Weights of a small transformer language model: no biases in attention or MLP.
Each number is 200 + 20 x the weight over its row's rms, rounded and kept within 0 to 999. Layers, rows and columns count from 0. The size before them is the row's rms in percent of the matrix's.

# layer 6 MLP up, 320x128, rms 0.0874, rows 315-319, columns 0-127
103,188,185,192,211,185,233,168,202,204,218,243,206,205,206,194,191,208,210,186,218,202,272,204,171,220,218,173,212,211,203,163,180,215,231,179,176,188,224,212,191,177,215,200,205,191,205,198,217,176,207,192,193,204,224,194,202,183,210,239,218,173,214,208,178,183,172,210,162,231,190,166,234,192,185,201,206,183,194,183,206,214,210,196,211,204,156,202,222,227,222,204,149,211,178,179,210,185,200,210,167,213,230,188,192,206,197,165,207,192,189,201,179,154,183,229,189,219,211,193,207,192,201,193,169,205,230,221,211
109,238,228,237,199,209,182,211,227,161,187,211,203,168,198,217,210,196,245,198,223,231,201,200,168,212,215,234,202,176,185,191,185,216,201,190,206,222,237,186,203,197,200,228,176,212,212,190,203,219,185,192,195,208,197,197,201,222,193,186,235,208,219,235,216,217,221,166,222,192,202,161,208,175,207,204,218,217,162,175,217,216,166,197,214,238,235,218,212,201,203,180,188,214,198,193,205,212,197,196,216,203,187,215,207,234,201,171,213,193,195,227,203,174,209,190,210,231,214,193,150,209,190,139,219,174,207,210,212
100,215,184,202,194,208,165,201,202,189,208,197,173,177,135,214,204,200,204,208,201,209,201,183,177,196,209,201,208,193,206,193,173,228,180,213,215,204,215,203,188,196,148,182,177,190,203,193,195,186,214,224,210,205,203,206,204,210,227,200,206,206,218,196,188,213,155,175,211,185,194,204,229,219,199,201,238,233,224,207,178,185,178,192,265,234,229,205,156,201,224,173,207,174,234,164,167,208,228,195,216,241,203,180,187,215,224,216,188,192,210,229,199,190,183,173,170,222,207,185,195,178,198,187,223,171,205,196,206
098,165,193,210,183,229,227,191,169,224,168,182,222,226,224,221,225,189,206,181,178,198,196,195,236,220,168,177,193,200,147,174,198,204,190,189,245,176,208,227,237,218,190,179,202,196,234,201,172,187,234,216,209,215,206,173,195,187,183,207,201,174,201,168,208,220,210,195,212,182,146,197,187,190,185,206,176,192,212,203,167,183,215,179,183,184,186,246,176,204,195,200,205,204,175,224,188,204,203,180,199,165,207,208,223,199,186,209,232,194,193,197,198,209,212,201,229,195,182,171,175,231,173,181,180,189,205,202,214
088,191,268,182,192,213,184,169,213,221,190,188,204,170,199,219,199,197,170,174,187,191,229,218,172,199,202,204,208,194,191,193,198,215,176,197,188,216,209,216,232,158,184,200,224,219,218,194,200,215,188,226,183,213,181,218,179,229,177,210,206,203,245,216,216,215,235,211,193,205,205,180,209,225,149,159,188,193,238,215,182,194,181,225,211,214,189,205,178,215,169,170,204,186,217,194,182,205,216,156,203,179,235,200,156,170,215,197,192,214,207,210,203,207,215,206,187,227,185,201,193,161,224,207,180,182,193,189,202
# layer 6 MLP down (transposed), 320x128, rms 0.115, rows 315-319, columns 0-127
104,197,201,220,233,211,191,152,214,206,173,236,225,141,196,176,199,203,203,205,205,221,228,194,176,213,175,210,187,199,208,197,212,182,196,221,173,197,235,215,184,200,218,216,200,207,209,180,190,190,250,213,179,204,206,212,213,216,222,186,226,202,184,201,240,211,180,193,176,217,178,158,184,208,195,207,190,189,176,179,175,202,206,187,235,200,188,208,210,215,214,196,203,231,218,218,203,190,202,190,182,194,169,190,162,210,203,177,191,215,216,182,190,198,219,236,260,212,240,193,184,210,206,194,173,242,215,213,174
109,177,214,187,186,206,202,198,186,194,170,181,165,187,216,192,184,211,234,204,219,170,204,205,183,210,219,214,204,186,204,177,158,216,172,210,190,196,166,219,241,191,222,194,201,236,203,195,187,161,185,178,227,232,212,216,189,213,230,208,227,191,194,167,252,198,192,191,193,179,215,178,218,178,199,167,222,189,227,172,210,193,184,194,218,217,169,248,214,210,196,202,202,209,206,197,214,189,206,213,202,203,193,239,187,192,171,241,197,173,186,229,242,197,185,200,227,205,203,198,196,247,168,194,201,193,193,175,208
103,197,230,210,202,181,238,194,195,225,206,229,181,210,203,194,193,191,210,153,207,213,232,205,172,190,169,212,205,190,210,181,172,208,183,155,202,194,217,234,184,149,220,229,205,214,218,205,201,183,231,206,150,178,203,201,219,181,193,219,211,214,187,214,176,195,191,202,202,257,193,168,163,166,178,187,206,169,198,230,185,197,208,210,208,180,208,208,195,195,200,196,226,222,222,225,208,177,148,239,195,213,195,212,162,212,210,200,205,205,161,198,200,194,191,208,212,192,218,192,182,210,200,178,227,183,196,191,202
102,149,170,201,202,225,208,171,245,226,188,202,165,193,220,202,198,201,184,179,191,185,210,191,168,189,187,214,211,216,195,221,168,179,182,224,197,192,209,200,181,215,200,212,181,226,189,178,192,183,185,174,235,207,190,205,189,188,192,195,197,198,209,191,215,180,185,191,218,206,189,162,229,178,202,204,197,197,225,180,257,219,180,201,174,169,199,195,213,209,187,186,232,209,241,183,226,185,205,157,176,206,177,213,247,199,169,199,178,184,155,227,214,182,199,206,187,191,185,173,159,204,219,190,191,188,217,213,192
091,219,231,220,185,208,190,169,173,188,215,231,246,189,193,210,195,220,174,182,188,202,241,187,162,211,193,194,164,199,191,200,206,194,182,193,230,226,188,180,180,213,185,205,226,184,247,204,232,176,219,182,223,214,204,201,222,173,204,195,195,211,235,211,170,174,200,174,191,197,208,222,197,187,244,170,207,203,175,202,222,163,186,222,193,213,224,213,228,177,167,184,205,219,206,205,218,184,211,215,162,202,204,209,209,177,197,198,193,193,202,198,218,202,198,163,232,183,160,199,215,185,188,190,179,207,174,213,156
# layer 6 MLP gate, 320x128, rms 0.0862, rows 316-319, columns 0-127
100,211,209,240,215,215,209,203,208,216,237,203,217,208,202,193,183,181,206,202,229,239,197,184,202,222,224,215,201,187,214,182,186,214,210,194,224,203,222,171,178,202,230,210,170,169,207,219,232,217,211,191,211,219,201,194,206,153,166,195,180,201,175,252,216,213,188,215,158,195,164,206,207,185,215,209,236,199,167,185,231,211,206,214,185,228,225,185,180,205,207,177,178,248,217,220,188,204,225,223,189,215,215,198,216,221,198,183,193,210,209,202,155,196,186,210,189,223,209,222,184,173,203,182,187,159,171,186,220
099,202,201,182,205,202,192,198,157,222,245,183,209,204,186,221,225,195,208,190,175,145,229,199,198,210,193,199,195,169,193,206,190,189,185,217,189,188,212,187,173,202,179,172,160,191,205,199,197,205,229,240,207,210,188,209,197,209,213,222,178,216,190,223,195,207,222,193,183,207,146,222,223,223,197,205,196,189,198,204,189,195,186,210,233,176,195,196,164,210,206,227,212,188,204,136,190,193,215,193,232,203,186,174,240,199,196,204,166,229,183,225,194,212,202,179,211,213,216,228,204,210,184,235,191,189,183,158,155
106,235,204,186,187,209,241,226,161,207,228,206,230,207,213,207,240,218,207,238,193,174,178,190,241,236,216,191,202,200,199,195,178,195,173,181,181,202,209,175,219,202,215,189,178,211,227,217,183,226,195,192,183,205,203,205,209,193,184,238,176,230,209,212,209,183,177,175,223,154,185,185,184,202,191,189,230,229,211,207,201,178,195,228,163,194,188,217,160,216,179,218,205,199,191,236,175,175,224,186,227,239,231,192,183,227,201,189,215,198,189,183,201,206,212,221,198,209,206,202,225,173,230,217,178,176,197,200,204
089,209,224,180,220,236,202,187,199,175,219,228,206,198,205,251,221,211,147,206,192,197,213,177,197,195,176,220,213,209,207,177,201,188,163,226,225,204,184,156,201,211,197,208,170,190,218,214,206,210,175,205,203,212,196,187,164,193,199,208,193,179,208,199,184,171,163,242,197,197,152,178,202,256,201,193,189,184,211,177,199,171,197,204,165,215,200,217,175,238,162,197,201,236,223,221,184,188,204,178,197,219,197,174,189,191,199,182,195,206,189,213,216,197,189,187,187,205,208,175,189,228,184,173,212,224,199,165,178